{
  "head_dim": 128,
  "vocab_size": 1024,
  "init": "normal",
  "lr_mult_qkv": 0.7,
  "steps": 7032
}
Each number is 128 + 32 x the weight over the matrix's rms, rounded and kept within 0 to 255. Layers, rows and columns count from 0. Numbers have three digits each.

# layer 18 MLP down (transposed), 1024x256, rms 0.052, rows 479-515, columns 0-127
107171116116166172177081130025127162165176143133147121150102166135138134095041147146138208152134025065155085168133094155131139050128075132093083129136128143130216143175135143113134115131157168169144149149097117204115084090072077161107249132154176144134142172093092171140123076115122139159152193121071127099107159090117060125160127142171136094107174097136086185114068136110160130168195
095124096091092141115122139150150145179163200137158125123096190085150144129149105109112073152155169153109164112106146124114146120135100108122111137133132130189074129157159151142118104127143162137117059189149079177109153140126088108141096128159131146091123117122135124190216110137088109109134086084131103087167111108074029069102111088112154070083131178136130124122184144096095149137093
138139110108095087160093129098064193137114093126143078108120141193151161117123119138112158193118132080160136137189093134083110079074145092103093113151171138173109110134068142143173100140160155079163131097137115139139118156091090115152141201185137141112102144090101172121115129145110113174095132100133105114168089164137150141138114127038121185071121108167114134087076104119144057124119
107211114095136159113069108176061120160147177148113118150093096184127153149130076149114110195185198153174172145120142125097126152091076161158110116129160166111123138097108157128130102172058108127140105085184075171126098168172135127187126132120095116175115172123101111146159124147143100134129146134123177143130157164164123168108149120156110101102151146109118060120143153112090140133144
127154040113129195135119231109137135094111178158093135090079097117151106048068128122147134097080132130113133135124169085181117151153072090158139110139125133124183129154112145087164131143116172158129102135145103174083131132133152157137098146162151132175104099118112088097066144133123163116116065110113162107097179115102110111156092111120155115137152110111131168163128191091190131173122
128143134057125067057130128150097124121123181129129139106116156097134120109092093140094210139127136128173108088101184155075160154102092145147104135135084153130093062117177120128137114154100085147106094106135146110131116085062156090110154130167146169118084191153187146153126135137136096167160156155165179162148132156172115175108140112127141093127109098091079120156174074105064107102117
101122139136137133110139157135157129074174156110137089116103092060082198171115204125080156147091174120175087121119090089146123153193070097099168143177139139103159130188133128079157135133111109078186134145117146141143146148085143099126160138186139100140140150180139082116125164203103158079082150110167120138158098103139150065144136127166171078077098136067144159114122193140180109123080
165153147139133191103184113107128154065144124146084131214128105114151113132211107114115135139112119174164097134057103187105092108127128091139156135090171147113102122125149186136175088204110106175154135153168169169110158128080131164145092107108158252144124113161130143142118138135086100097138090082116157077154082123069099120095121112131113111111150109089139136135100159153103166103195
157186106157102108138146128179109194137097126122172160087129109184115158129158110054143164113136081150104126069143173106117117131137093125168165154100095138132103134132064125125107124124096119121094102101136169165062142127138150122109153183156163151122146124140130170122138127144095211174106192083035102103157170128126122103112106149062137070152071087142131137089161150135156105163144
128119152141067100166091150080145065122141053145113077232114119114128121106163110144152104161126180171071159077131132147088165118203122090158157143123136165135102143158079100089108151077111150102138090106118124179174137154123142089055081108183134151139076114115161066160078140157171141146147140120192075126177111132117092122173091150129109109150100123120110134166130084136150173051192
117124049141160108149135086144116130132138165117175122112169118160128182123115137136097127091120100116139075109090144140098142141188115119156104106156113122122134178134152121085102155170158134122085100096126105110137104143135103143093139156049208121122134155111114172089154115137150153149146126125109154111137086081142071160120116089147210125134167164158087170120133111107159129091119
179077082113048185097114067112178147085151167148088096126094060157156074107128152116115184131129110153126090124098126134108170185097144134157147105164105156110166106160168132150108158172175147103115054066140112122109121136198094118129122154079098138189114205070188142198096173103148160111127115148187125142117117126130150120147178128128168145133063097107151176113082119120175068128102
145092139092141107099145123142185146096126075117127123089152160094056125160097132153120123108144089157130091172132179114145113054102157158137097155138120118097151103111082158158159152144125144104120102158137098167133162058148092100141158152123150138123101155115136159124146104202123127208103106147082112115136131184082104178083114112131158117147072131138131128153093179106123117132135
142125161088098106159157125088139067129118105142059208117102116171120129189114182157166117114173158085098115152156147126196090140118170120117123128134084125100154153135110164118126167075140125146160141104138120111114100161124160103163114092147168117203123154111074119123131151137137079132135120123166168164156163118123163119125123168168064155114162125138108063142181083117110080103087
105131117153156136136148145162104104113125188116063139116163127144129141157168130147157106111118074103127138066081149128124105135138075147137163120175099049178074174128131080138183138125096093155148160083184137195123114138140183100145130151070165095123106126111123174162089179102153125110147149137113122161125112086130121108137128141157139146126134162135147117114128132091140103118125
097117098122071130134146182100146154156105091133151149135054132102109110135134115111163132113134154069103157132147131174126117134154059176140109162159097135132157101114117118125104138086116093156143136151150208135139163169090137101152127135156111086138135074127090089123182120117155163180119160210100027071114181133168151100158141148128134090165142138157089032128158085188137099168102
086189142106135135116106151086130088119155185118110111166136139128117123136114150106147077134047074141119128102129117074144168108151159038098113147071143173138113102179141132108138117158100093190203154088090166106128125123178100173167201138099150123160120131095090155066088141157172141113177180042109120122146114066147144150141125108130130126182113157155160096088139076103108122151106
115099150145156118072134148083148110123176152115202116050086144065170143141135141092151095170145136129166203123156110151175167156192148135087104171120101133170131134146109138162141094173131143154061140126118155123122059115089180065129099102098080166095117123135119173097058126155158122100007088143128117097084158142133157181086120101041128092130131203144168111143158093183159134206067
074167115066071127117101172142146140145140150099171162126126151121161162131116142098110115138132126174088126120205153103107135117113151117141115119137148148109125118144102069075160157180139125085143077147151133136145136171111136050189155104124057126087101165178135103124089135117100148158158166138125121119130134152174119175113145167130146152184137179129134105084054123135149152065135
186152150180113096141105150097124154141126134126135122141174092152141119103175112073095165173129147115144121081096090078131131132117196113122149179082070133125137089156117137140121084133114082122176180098125124093167156151062070094075136064095175175093151107090181158128150129149082170087098084076159126127071096093083163186119085087147140187094093098093151110120107216123095192102127
105144175105171154098098050161155126166127131142084083115136179118090097058149101092146121118103135128185098108133156209125137107104123123114082115060115130124189121142158194123106202148121123150189178144154149143137118151134114136117111122114131091119133137142137157120142066092118175151140126220185096099185105154126114142126120097019154067231122092146094098096144192126058131138167
149141172141091142070152111141132099115150146098111196053124137086130108137088163152111113082097148141083104133201137153114111058102138102113080119118146100123169104115104098129188147135127102113125108188136101129127094150156174090116110136156128108114141080103165139157101146126073188170086105092136185081128141100124126093144082117134157149145120109177114169115157105165165114146122
145117109106144091119180105107094156117170101168150159085108112133097118147170169153167151182115135113132093129135147139123118147118134131087111179164146163133126156146074110129147171091164161117104091148117140106126118157152103086110165149156159178119130140107125111088181105173131125163157102085191154100067104140159147138117137127154158097072123118102140125107103149131122109170135
125145115134166124134078169142168102150126092116100116098194120146142105119072195144202149099134084128129153097101134129126140192135138099127139151113108189137144144149145152139082151162171086193122143118124097189095155119123095208106131141143120051089104158081087059172144138124137106124116189140136192142170159157104175132107111071062122143112111142158124113162101095109137137121159
119124122119163151154166106151125104129174171076108167149118077141139136134170185142126094097133138077124124135135152167192104144109110174108126119108121097160142113080089110154170163177131125160136184131120130155123156117169122110131135160069143128115124109113128079147100074099153127136077111108086146059107161133106117143148130126083123102164130180076114126144220067132140061116101
091169122152138102107108142188189137132112081121118174092170135127069148100116144115079173126127111131084165122179093153090172084137124117165137175088176146076137166124203121120112115133120149177172120156146112125140067113158132147133119167125163107136123120143163108113097103140118132107143066145114129065151079137151089165063117039059119118064095094084142154123110092120184158150170
083187055102149191113125144147094084136093131093099082111144172128175123176099131133136072103163117093050152146100138156136091200145148101136097144123084056122170112142106139097087100058130113072129113086139183106159061182057154103081215132166146150122201167088101195188126091121122130101161132127151131137104085121157130186153046158094132091100105165164179085091171130107116139177073
088116129117079106109132172153152104144143121099194116051146124137161130124092114080129128137135107114179114188118084116119149124123138123166108133137132137133176144151124081111162107126152136121155144179063129116150126091106135121114130100198167103134106122101140137082103101109122089143108100111139133135145127132108153109142105143066121117128140137078111128181099164117173143128124
112148117072042127118126073133118155060166128127184117138104159136113116120122135177088141152061170127104092101165200149151174179055155140141157134125224099100146130116101065124124135129116111142173193134076147108102153200126091117094148071119146179133117162121209179110088127143079130174114128102094107118108124113129143149174103176175171107149109055131177141166111101145127118066143
163130132130129135130127164166121096120138182155151091118186087094156067119170167099139118161092125115093130148096103105171175110089167061118142098185150116124148123075207157145107128181149132123150181183193105105151155115120117179104118080104183149199214156124132146104094174076160118118108151162158137130076131128128088095155153071099157085161091124116148065123107177149109130217140
121113123107139084140093127130130084114175157131140120117131104089145150097118098144122131136135109165106147176061125124169064130188085151188112063123157105112108113160107161130131130131118153161177120087075150158110115120115118148192115194168119130153148146109128153128116121193153133106156133116149112137106096119148149177123136067158102091146071178150116105120205179111105111099195
152145126055164146196090200100124137152169166180172122115189141099136172096143143121104122136187094196092158116144097123098086123155153165106106113152087137097095108117158094144107177112116126173115070123124110076060136090125165102130090154095103166058118091124150169165159127134181128188114157111091135151150145095147112116109142103157091179124114077140124081130148182111171127161120
152110091102107134150128146146082102120115054112107180138118156109066124072167156098164150119161101045161152081091149121131133154126128164162108111132132079134093088134084132186101086133130132054120145128142171118086127146088129155103128072152133115143095096089114096123070089112147125080072091103137160084122110081074128081161152099156183188098145103153173093126107136120148067144173
088098103109133125134127133169137110133093136167085134137154130070065107121105082121155122094184165145151173087143190154188095187095183142091095160151169105176133134110151104118116061145124073151137132115123133188096046165145128108153166115084126112101116182138138154097140133131106137060113144123113132143078116200110124148158082080168156102116105120136127155168142116120148073141138
078131126133120117119170099116134121151115125120145118089178138127132124063062148190146127162089130139167166143145167137117105116169171056130116097131131159180109159092094153114128146138122068066150147081146169146163134114128139147121134155130129149143204089207143100074157103062147122158125131101134142175134091119152174147171125094128153128174175087177153108009115116091149190160095
127153146142140120160131151181143148157129116167123155162112128187112118112122101082130124168168148177128145163145094150119151094136158184160105096137196107119145159125161062122181078158188119102130145124054100060143132092129136167113128084154077157189148123127094104141104130110094105112139140117087171143131122139102149091145224146198101136154111142102114092185113147085144118184088
084132106117117142124112110158081165150113157154173136123119166145167121147147160117111158077125096173124124114140132114143152138096126139125091108143167125159198108129158119101095133199169072092137102137174081137127094111134172000147136150124190123109125161061133108151165214160149127098173086119145135129148140127160217172146126148168116075212145125148094106076138159104139117135126
# layer 18 MLP gate, 1024x256, rms 0.208, rows 480-515, columns 0-127
128137083075123107102117108107166127085155140145153094134109154132177172096136104110092132154035111137116131097092121142123148132086065150138170125070137104182080085115102194125102082172116096158127115064132126146094127095141052047149154102070138214148145107131125127114134145128141118094160092110076120117124140112121092072155065113109134135102131138103135129116105190165156152102130
111148111137150143128120108145094160148107149096117136133112041088110139113071122166103144147087112125192094059140141121042111158154123177117090108164180119139144134186064164101133147159176126188116127143156143131172092146127108115166085132162120115098160048113125142088164154164086149148108088070088143180141075048140180140135093150112081152172116136118143085202123142143158158172162
145142093107098111089119156179129160107108125121115170131167119093139102076171135144149129105151096092080134128123134102123136111169119102170184132128106093088151048144088098087132081130134137172103087085095140114170153109098159110116146157143067161116153098161129148165091163118140113083140160143092194088142097097113169155084106158104112131139173115118129155157170153106127138128130
159116161146165127108131151200190104128077176112159142099130146152065124072148121128130129079178110134077137135121120115090137139121138165070156119103100126151106100205107137116171133083156190114089156111097148133121120109190135171129110192151140109112114130141107125064143086149184061119113139127167137104166131126120087068117162137123090111106094106146090151088145223109184076135129
082055107092144122148084112152109096120086145142174127171074104140119142137094133127068161072168114145140137147111102105137124079123127136153112105157120162073094118143102190096111143151096108148131130075137101175138129088130141113101128127135104143129094161129091165111089158147116125118144160137178129089193185163114139125151096175155094062165137127109095097132173159090098168155183
182151123082101102101135104095092143135135140121099096180105132181152159082080212136084103125078111078181123151119149114193093052142132115173076160141115104111128151162123175099092062099114074151102137158102141146135112147130124151203134149097154136140112151174085102119167087092129083118139094122074114188105080127155093117099112141108118065129102120113068091106199127174158168155161
113133078159163103157143081151116109107131127133105126135157077099056147127125130167136060144084113114081126138136158104090121175118098163112126201125090082158150086157123126118168180150141136127099176111163168100108111134085060129125138110093113156110159170121122074139127138055177069116085142144091110146080094169106128087104144156097123156117106179143087170106089171092190066161120
147171166171098150143080064098181101146129147155143100088156155103140175160154102115107099104179122125166072166154137105106132109131107088127143124088132097133167166145182138117152096100186041143122137091160068176130114142184116099167146126055132186176071193129126117166095163161088178073138164083134106168128165172160133107194116150168148065124114112143170119189124089133119093130121
122140166125163167095125150117172134162125154109107124144146100101236134142151100153157179139067122163126067111177092121195081124106125183115124121111129105120091139149186158159089195146126077124145126158124095137080110104127140113167147113149101143124174086152148141138082150154134151096195125148134106181132106111222156092132114081081118117082149113107121076142142124124129120081195
147163184136166151147182083091116039098169092095159160083092104173099092108141124125123120195154143099126088162154112181165139156131105108102144131058114157106116136082130085146141170104103111102138111088140150091137089131170143124114158122127117144153115131113154114120158036114107069043133085105109186104123098130141143157157119090138150157092076131158146137147156139087087133127186
129185101123119121096142099095162054160084076110100093123114112163117191075118110051128170119192146136088097032110166148100100134164189129122159135069203159114137089176056099093088150136115157108138153128146132111187102138101093134168112159158146113137090110092125133092050134137137120135126158108142129090131122181187193151128137107151143160172114102115152025124097132182133122150189
122111067097124160110073129169112124110152103097132127187072148136097159160080140173095150068110076136105143218155118119090138121152155160110123078111192051112107097136094154156075113121126123092141121128155100081120161116196143155201165126092109095109153121141158108101102127132120140083176101095120161150176079133119147146170068087118147140102091109121093110120132077145113050166136
080140117121148098092135168103135127112094096097137160127137071082084195115110199140147157157109121095103160103132133144138184164093129112134110157130095063072166136124173115155148136150068089093161129126087161101171118175087108115149098164119166170158079106125136122135157155184129031145150108139122116165162156131097152142091136075129131148103126153056103138134127202123149139135140
141109142093089150189118069056172092139108113105134116143142116135132125124129139148118152145157156137083123127138121157138109127142126132132183185149105141194128116128076144136109177121125113081150106096154075122105100192119109099092100142121093087154098140189144127079178101163122148116132144133192128161147125175141075141144128113119165096117116152121110127095182192111109140095134
160138128079111160161125097111123149056098106144151158081138101107148143117140084114103158118174118145174136120128172106133070160109121125124075111087133163104158151093069154069119154115064117176158102079147121138089115123129152147125155139090115135139068113186142130137120209100127102117105101134153111120122160151175150113150110130194172112112091129124145147130160138141061147106152
119138172145167118120128159137145139195122144099144116163109122147131145093160048112085172169150136111153097121140190106152131082152069122072105112168145166158125098173112146132187115111126120103126154167155149114088160070168128116145168127161136101117129147145115154171128078076163091116116115138170192153141091108148051107124127149107125111107157140129105145154172180069148062113159
177154120094112103148196144164105101092122135119106164065116123118152114151204133097143138102158113058123143041083145119165169161138118133113104152171163131095164181146094067122097114115186121082142187122176131148125119082165170148129141178120053094166090119129143161100181113125150078132109154127085064136192127202163148082124122114128112156041099144151079168169103082049151127136081
152172102106096112114113088091174160082062122136173135119121135134150132087080112137164157113153141143118080161103083165139131143151068183153157098133128107067097115087167114127145159154126059129118136075148114156097113172064119138129116145070166125158145119169134148165099146162102127073163154136107127119137147123149126103151133080084060110112118135158135116137162114118098120169125
135138099166216144127118062094122120125245109147180110069101171163139129131187106127132097085092117139111138129166110118180188102151095123127076100116165101138087116100122136150073099127149058133134112175085173157128133101127146160142089130109126130138135157102099134021079101106101112112137103141175155137143091122179137079084095137128084061179171112131122093152089120090152166108089
190109126155095155163137183089138112138162137076142171122121097134162133130086150182194141147131163139170147140163160089112093068194124113144175093139135071092134102130140165132146137120168118149109124055098090149116150110198148137113153136159176089190114131160102148131169096140219144142188156116115148106157120123087087117120171162169069126098146145151133151210152124179087075110106
096119169139166105128110118177082162100156179126147148123122110204112156117099163191100163121138081086129093181144130130129163177133108134113116154140081178112126112166139155115104078146080101096149219156186155117144096084134145087160116113137132132163148166139138106120141130118186115099169103149080215156159103155093082115104171098137131103153102106137189201149109129076173151137035
132114147164130078084130142112080130093148120212121160140107101156174152095087141098184140074111090152082092190116195174091110115137170174196073133085060117156099052099112099107170051102141137112088103162125123147089119219147135104115111115116128188107165130113096121174151100114143107114108055109096131127109097134137163162156080114102150140086151127177072113166184130129150099132105
136122119130113202108115136133124151160149168163171186176086110169136111151215147146121128179168079191082146027083141104162091106180134143130124177079117146145086071088100098109114149102160066043142147139092143180169185091110168088156129149131106168130135130156098127137148090157160131147151066128179092139131146086131178091121146131082121137128159144110074143162100133163162091197112
124115106192103089166105173108114181166103133152137116125154102052137171139165138118117158112096119124128132156112142159121140116142144141119117124106137095135101101138091181126154106133127110124097114111144148096134127140154112133060134152083089139154084155171089163132130158145145171106129131146163178114082112134063152150095171104150166125192165142170129091124111118169180096074101
121122134174114120151162077145182144103124158104181131128085098079103158113144056106147146063110148103137101082166130137082165128108120118115171108161102186152090096148125142118099131166165107102127149071166091097123093120144116144123103115109215130101112110131154113146130189104172123096100121113141103070167091102128114120135123164160095090087128107121073114094122147119114160133194
067091075055154139045128070182115133135134123099115107171101065123128091139124156100150123130144101145093057092120143051092196163209124096160131062097136122103088153147131122151114108058121153163102255169105199177116107103153092128139156114117140083106103199153082172140120166119154148137151080112151117103104161189114207102102140071107112136169162175103099170200169133120159164152130
157149140128112140127118124083178076098160133147133088115170167069085180179126117135105098068155168073074081135186143058121109103144124116176152125123076121112187151127131137085149120115102083074109149086115122076133120110131099180108113176162074148164158147059134121119115185171097085115113101183092119094111196059165147100128073147120113147086144093122138122102092131119146144165122
125166126139138054139113109127136133098106166152107064101128068104103132144122145116104086072102145160178078125113114152172082133090132114149105068058088144110138176114109059114141123135116143085196130129144159124133097142155141111113071139131099112138103107183164157122114183127148138158091165150088153106148139099110128113151147140193093069153170143169161079126159154117056148077113
103109115097090139080100165157158151132144100070099041120060158101102098156101112151079155131188112186129121159118154158095167126114149173150175072125144114129168150164092137117150130116122166139180179130055158102142121101136133128105120126093156155133190139165107114097118101044153100126110095184155101172112123054145187128060089076085149140191159086119143114137142187192161087120157
137106203090219107143159098113150136102133095106117128158114113175158126121084166142127096141152111135147161126180133119150151086165137133145170202149130131144171112093100108101109145102156056130177099070127066155095075127130093115122147104074110027106171093094107111119161157166178132114121144131110108142134187112114167114077156061095102123105146113139162110111161111095143120121071
158106152102103147102097108102217059114137167115163118082132108097097106064181165066073092145073139107127170124088141143140142088123069097115167165125135131133159089138125145097108139096110140128159181152100194130141093180156125155116122161121145175069108129124127123068128094116121104162153128112171117090162134144133105095123099104082089132129038136172127151150165145157164106108121
124177153125126109164130107093137148073092149145052176139162183136177187095136095172174184140070073139172132107147080101160139093126069140113170063101121155108080077177122128115118132101094093150071152157048122128143099165079099121145122129194162127180132113165113150222154147149116131131119108140094121132077151132087137145119124161151107165132102144087132159176151128060135128123129
089083096118159119058142157098159114139131162127172178113098130161107068111047181139162084100140096195124094135088136101160172093148087164135138106112122091100111102119126060155156161119123112121120166139172175165072134134117094137139129137123111025103127124080137117137155152161102100135120107161089172147110046137113154129085115119086169092144176166094124105112122130116113134132088
168146140116103111102107145123135109114115140141156161112154091112153175221176144119115123131145177154144123105104068150127103167121135105129162116126158150146089089116115132169155140109144182082142141084120147063154107134135031203185210153134145145146126108159129107112129145113150109096093124121096131107137158132117155178119120164132086167094096168147145169156182110166069176125138
154174146092124159145103130127126085119177116105160133118136096087155098143077125140086060110156124147146109155141100072137166098102125123122143143098180123139119203150178100126160113103152119049092130101124114083129145095112142132179137154149086101120161142119116031132065154082134159092102134085132134078127082136115138147156147130145057083133221117135112125146118096186100106137126
133174172129184073166148158180122116096120134109083116176132115150130168124147166117156100145166119156177151136140136072115116110119091131172138154144139106144166151149123129145185170189160145143200150120116109127104144156159111108173112150134079143153112112141136093129218098078100146193101129119152150140092104081145093086166111159143102100117122109109135132126142151160128079189072
# layer 18 MLP up, 1024x256, rms 0.217, rows 480-515, columns 0-127
141133105160175143129094130110131154128162169098132176130108142153144108067136138063084180130095152095122124099121122119124171130155094085190098177061086105172113066134144153128101122126136127147157137138123184126128123174143061082090091143177086142126168109064109096103149153091098154067061082112113124180082174143102133101104058107106113115121152140040147140157125089197162100126094
141138118126142091161179145127165133122097096143168189104116144061187146046065156168095176092113131131138068106139168134111143146138129086100084161153171135077141109150103107073141120147151126145119154125137121141177114137128143158190078155089128120157050094154142103125113182197131166121064112159123099099098128127172150154176090135086089140148097102163102167164100132120130128161152
147110098147146090133117104121104139139099098104092111069059112111123132123120119182157144111173081200120125176136053121103113116177096165143177141125107102106123200123156171129090105112138083141092148149164132135125150182103174126177121075101121139138120147158154140163151111184122133159134116209193121103104144118143127138130107155116165131096148138133162140109081109156097166119173
146141146081123107085133096084122080147131114177081102163109117135197122178115142180181109141130163088108088140117083103096085148177165089126139150170126090144146134074118087109131126144158143135111131091078117129122130123106125098118121150077129134139127079094097118124098118115049146163047113090088191125161094139123113157167181101165131191097128140081119107062130104163105155135154
121126116187130140123093070130181075136091102133162155131120137117101135109159164160178062159122135146142107122137113124118136135098094190116124067091093151052160141172113179123137119100159183131129141118133095104171131163155130109123095106095110105124210110100079115150143134121121126074115126208066070131090173120165106140122191101160191187141139138131222121110074045142127105096125
092114174121106090156188145143139112161117118100107161072134154134133094135120121149095109144159069124193119116125107082070186170145146105145118153118102103144106147130121118110167151161137142087091106138159139135165118157079146127156154140107125127165136136155167118127157101138131123151196148139129177134141180102162144198106108099082171134189143126170069151141129149126081086113152
123110178100103128169112169136099112134119170224096160102139121173123083035113065111093117117108122128064070109143114106138101126085141102129105148153145065124128148142075101138140080128090161137153154127146142132104149097186072150101084156119061109119108182116132114169089117119114128104102145132124145163102121114129123130117129115121158123207127159132176144112165107138172115155128
130086128170161162122114157157126137106123121163165158147102115047098140099139160146149194170169142123109099114104143155145124111154124117070118153111101201083156099184134176150143108151113089091082131133137165141144123158156110135103223123101120132179138136085173094165115142188108116093152089128135100154150129146095102097154103102155169078061063138129081121093071155154152069171146
111106098187111174120166131168185115210167170138111089140093113116172149092088189130155173065142085123077088073205123131117085121089110139131152147115121162182119142083187096028149124108160126136114129143171144160133119080195120174135161168080118162112174193148091127118144129132106147132139074056128108124125102082070126107149152093137122135112125133105149095131170118136204117121168
117091154134191102115158175145121093079143096140138145128092101134080027132083172170153179150108158152130079177202137184139156161088099100147149102127129101093149142114123148118139181138176127110158105100133121107114159113076119152059145119129114173118159166132133080131129068131136100142109134139150157140087142158133132090159186113142099122152142137171169127100141136147137130124140
097057178171098120112118193094103129120093146148144115142019148156159099126192207112068146157119083160149149114113072106080128093178127070037103171162174092108219222094115081102121091104143156079079128151100128133062143112178120156151098172050121111117149103120111145114113061088167138149156148081176092135111142154114058096106093022131104234124092134052116172150116165113078091114158
143201102144146173134054185194153151119180155136091199094101059131141162106144128149105135094155137120120138162107139100129142109095114127159189162118114117147140111054121121193152108131135145138150122157141070134123098098128141147155120119136138123109154152163111113100073166093096133131129134113141174163112179114029139152074110119115133118130125116164141170145050108065172174123144
123120104084125090155112128096127057183111168106115156170128140076140173137077150105175112139104155122158175125123138108154057121151116098117109156144160187105135127088111152129143147104135172148104162101154116178140088103115135088144114134134115099168109182103062134133140115082130101185147131070128142160104130159078097164135055106121162066143147158138071164136125153113116146127091
197124113128115143080053110087101102107106120137196172097107152115124082096161129136101118133158118088095150168188155076167098111116178142122128185079163121091153121087137062136096144157165139076163172103073105119136109124228205116099167149139129143113136123105104112092133122146149086124081147128116144103150136088081145187110111098115156103099183106128184122120185166142164030161149
138144144085117161148153174132111111139100167120102076176124074126089079130137198130077176118161063120143112104159105107103149113147109094128125143128160112126137115062106110182120140120138172124056126116095137160164121149162089136096131158088146136120116124174174169169096101070139116127140106170142082151116191138062148161114110115103158116063122149133095138144121075101096136175185
203147129151141060164148091122144099166060093126131103069154175115137146127123167188119162200092144164091150071122106137121131151144143130148232135150105198074151105125102168122065062141146180167126105047119084117109167164096109077144127093093113090075198123132106165129047159105169179197104113158185148105138159125138112088089141098144130179105150150142119067131162155044127143177189
144124064104121117110106114151153114100066150089155130129123130200110116149123158151091181137146145211118136149098103185110107133132146104144138158150158119119149163110213130093128159135085155158022101119074175064055158105132109098115201114198173123120158041152166085102152175146142123126168110070115145152102122154065124097120153154133072171114101167095121172137129142178072155156182
205131147119089148128088090135111139121060144096189080144162144123139198083117117120180130096194134182132136115105109125145124162133086125133088093135132136086100115127131115120106188131106132148050110152202183131109094124122187120174156132087099142109159154157114179173138155104136130060151097180192079145164152092118122096124112087154141150108094132127073169135170158137110164135075
124101180153154117125157095178123178112125123108105163106068035133120138172105174094149060145082102068109074107151047124098149106177168099177148176151131119131096090128045107156181137156123099137171164129088108118153127162092106161134166139114132076137128116158141173116134088113148120081151108178138110085084146104115118141093124079183123108132098102164109135078169146133154030136161
093086136139179177147168113116070064099118154170135158124131120104070106111088149143125082133174174134137136110129139124104108119167093171149079074083154112124148188082163201137102176119131131116084186047192165091164130102178144093125098135159120123117122188110059167138122166129163174152102088126176127132150142127135093135123137104182112147137095095159197163150173154154133130185125
131167101105140102137120120157130128134114163092139148120148136118157147131173184144116173130148114120148105157128116180084104108147177166097084167137104127127143113098118091127052135152125167133105113076134174130160111068178149165124152155135084103163071132150120083148148100097145144104151127146155099125134134113157170174148133138164151174132066173147117205120135092139113150129118
155184107140157099080167099145148155202109146131132121143150158135130105187135162134126125136129133135196151120108078134124161133095107136161116150121088106156079089134123141116095081122134169064101069126152119198180115196104144070229117041043117110121191075117180141123148133138118158154138087149098145163156096139167122112086093141135132164092111145154123099060182134139123139135169
066114166178168148136069180073143074141097135142177137163140150111097093079103100082118132127081098145147153189106107137174139106114120157155076125054120134139167169152082126145131120126079116056103098087068145134145135159123141102118123158121136145080073114132116081113114142154200157132094089101139151141167124081100155177139140128156110118140137141146109118135180166105166125115092
104084101122118147113073134144186143038072096207155131104166147148123092094163157155125119172127149102165131081109110088098124156148158171085137109113159166159159173130121114111159146123175154129105129083122155157101109132129138141101101133177138161126161180089117149136079230071166103128088130157192127134148130077098124163113141111123146173132170082095128175153142177091145161102172
180107056158143133083169195123127060123057112100162134059087069121079154177110160150062166111123130108120123126107151162167147135090117050123120079190128169084170110149122157138201078130137189123169126152151101147105199171131128118140154114079143129126136127197191103102104108124118146139100216114163163097073098138166092167157139078071186141111142122110176144176148130145166091085112
105101205094143158162109169124062086109151136210110140133187136147117182180143138149072165180137152116132105124090121107133177125119112087115102132144103081099065115191196096111103198170141136102084083138177111118145079179100147160121150133104186192085172118149169164123158108148062117144162093182128145110122101097132128172114138062061113093070084120156129100127116058061103100146107
109173153141104127154121124078143169173133147116142165143134147168184105190144091127084114122098092125106132155124147138141086124074144102122111100118121087101133134114123219152090077147085160100131168112114111143073091130119125132072085180231114102132142120154184163156124173101111137134116158136176132137088092179123095129103162134182127112101090103105114139106094191143100119123078
085162086157103051164166117133175129141110174083169116130135083100115101107152136103181079136146137131133067083094143079136139177147085102154091133118133169159146088106129081167151096169136115135125118081119182139141118157105105174130105127139160156202110104131115150107121166177135098131098075146137181158128098094108145102095111094133099140175141203102139084106163170115155117081192
085165170123204152160156172189151175112122165126148125145143116078185127177148111081112088110121142090090136117159108155134081099114143122123119159154190187098108111100157135141067098102184134157113085078104113067116122132109126120183127120134152084151095141122138100154142109132161170132068126128151164039164152145108159115185115069194075122115076104129094173143125127115197117150155
068142157126102118157129116094081116143091101105103153161114109078110126126135124084157098172141126117106102124153104079070125172109155083081090136137074152141123124156168094102134150113109149077069118154150110104174161135152089078075099137097137136119110111093122144134112111130141184137130118072135134135108151111138127102149144156108076139183094161151136139114128073158128115122098
070111192133114126143097115125194132164164154130097113168156098171137168149137120139137081122192063136196096136110201110114152139127146149154181128144130154127119130133143112148181127091095156146166167149113120124139146109125122146101140172155135060115139135138131115101091138141132135107173146180132154053142207138118114108100092106111102101112145140127092123085152137135146072168098
111140091125161081150100185152098070118158161122149130128170118110100135134102126164139085121121145169170136181129160141168136099153156099116101153159125155116111126080117123143159121080100107117173146113169106096129114142063149100173137121105114181155113132128133094128205167097119094073158133140122112154097170137163114136169158148149099112179103065148066182129130126101026129136089
124123107187098162083142092108115151121132134089105089162110102166124133123145104113116103063078149156194155116177108104168174145170147100100148167139120169153123185181138143153194139162087134137120141124123139142049126130087122162162142074162112139142134139118134088045151119139137096140180137114225106122102120130178140164111179148062125065115125164164110110092133169188068102137093
160115171129103131136163133201113124066123151150126195165125081188161119084071127129157135151132082167134122107135170123067141176117134091124097156120077127152128160131104093137184068140158087155097087124091129151148112130121098159184145115123132095101141120096151106088074213175155091115147150128087074126145138187125161087133057154085091111099181147188089145078137116098155114139158
139071199215119100127109156188188143148082134141130092170119121102152131176153105108116094111114130170153163179133070163104152121156123089163144167190135098146114157127128177142037075113124122107200165149126152135141093104108119151189122109151134171133155136113115219109107148140064147105106148168123165098122143177149097124129174131082144124113150109137176116104165112167111132136079
161123068138147079190093175172144138153162117166175104132125119123110074153206148072138149159123072111114162090158101130138128157134086121099177144163141124096140086090143142074129077192136116146149164125100178135102137177127109141081171089093176146099081088117116143142150190117105138134067113142148095117144107166140073173056112104144121096162063069167157140108180118143108139179130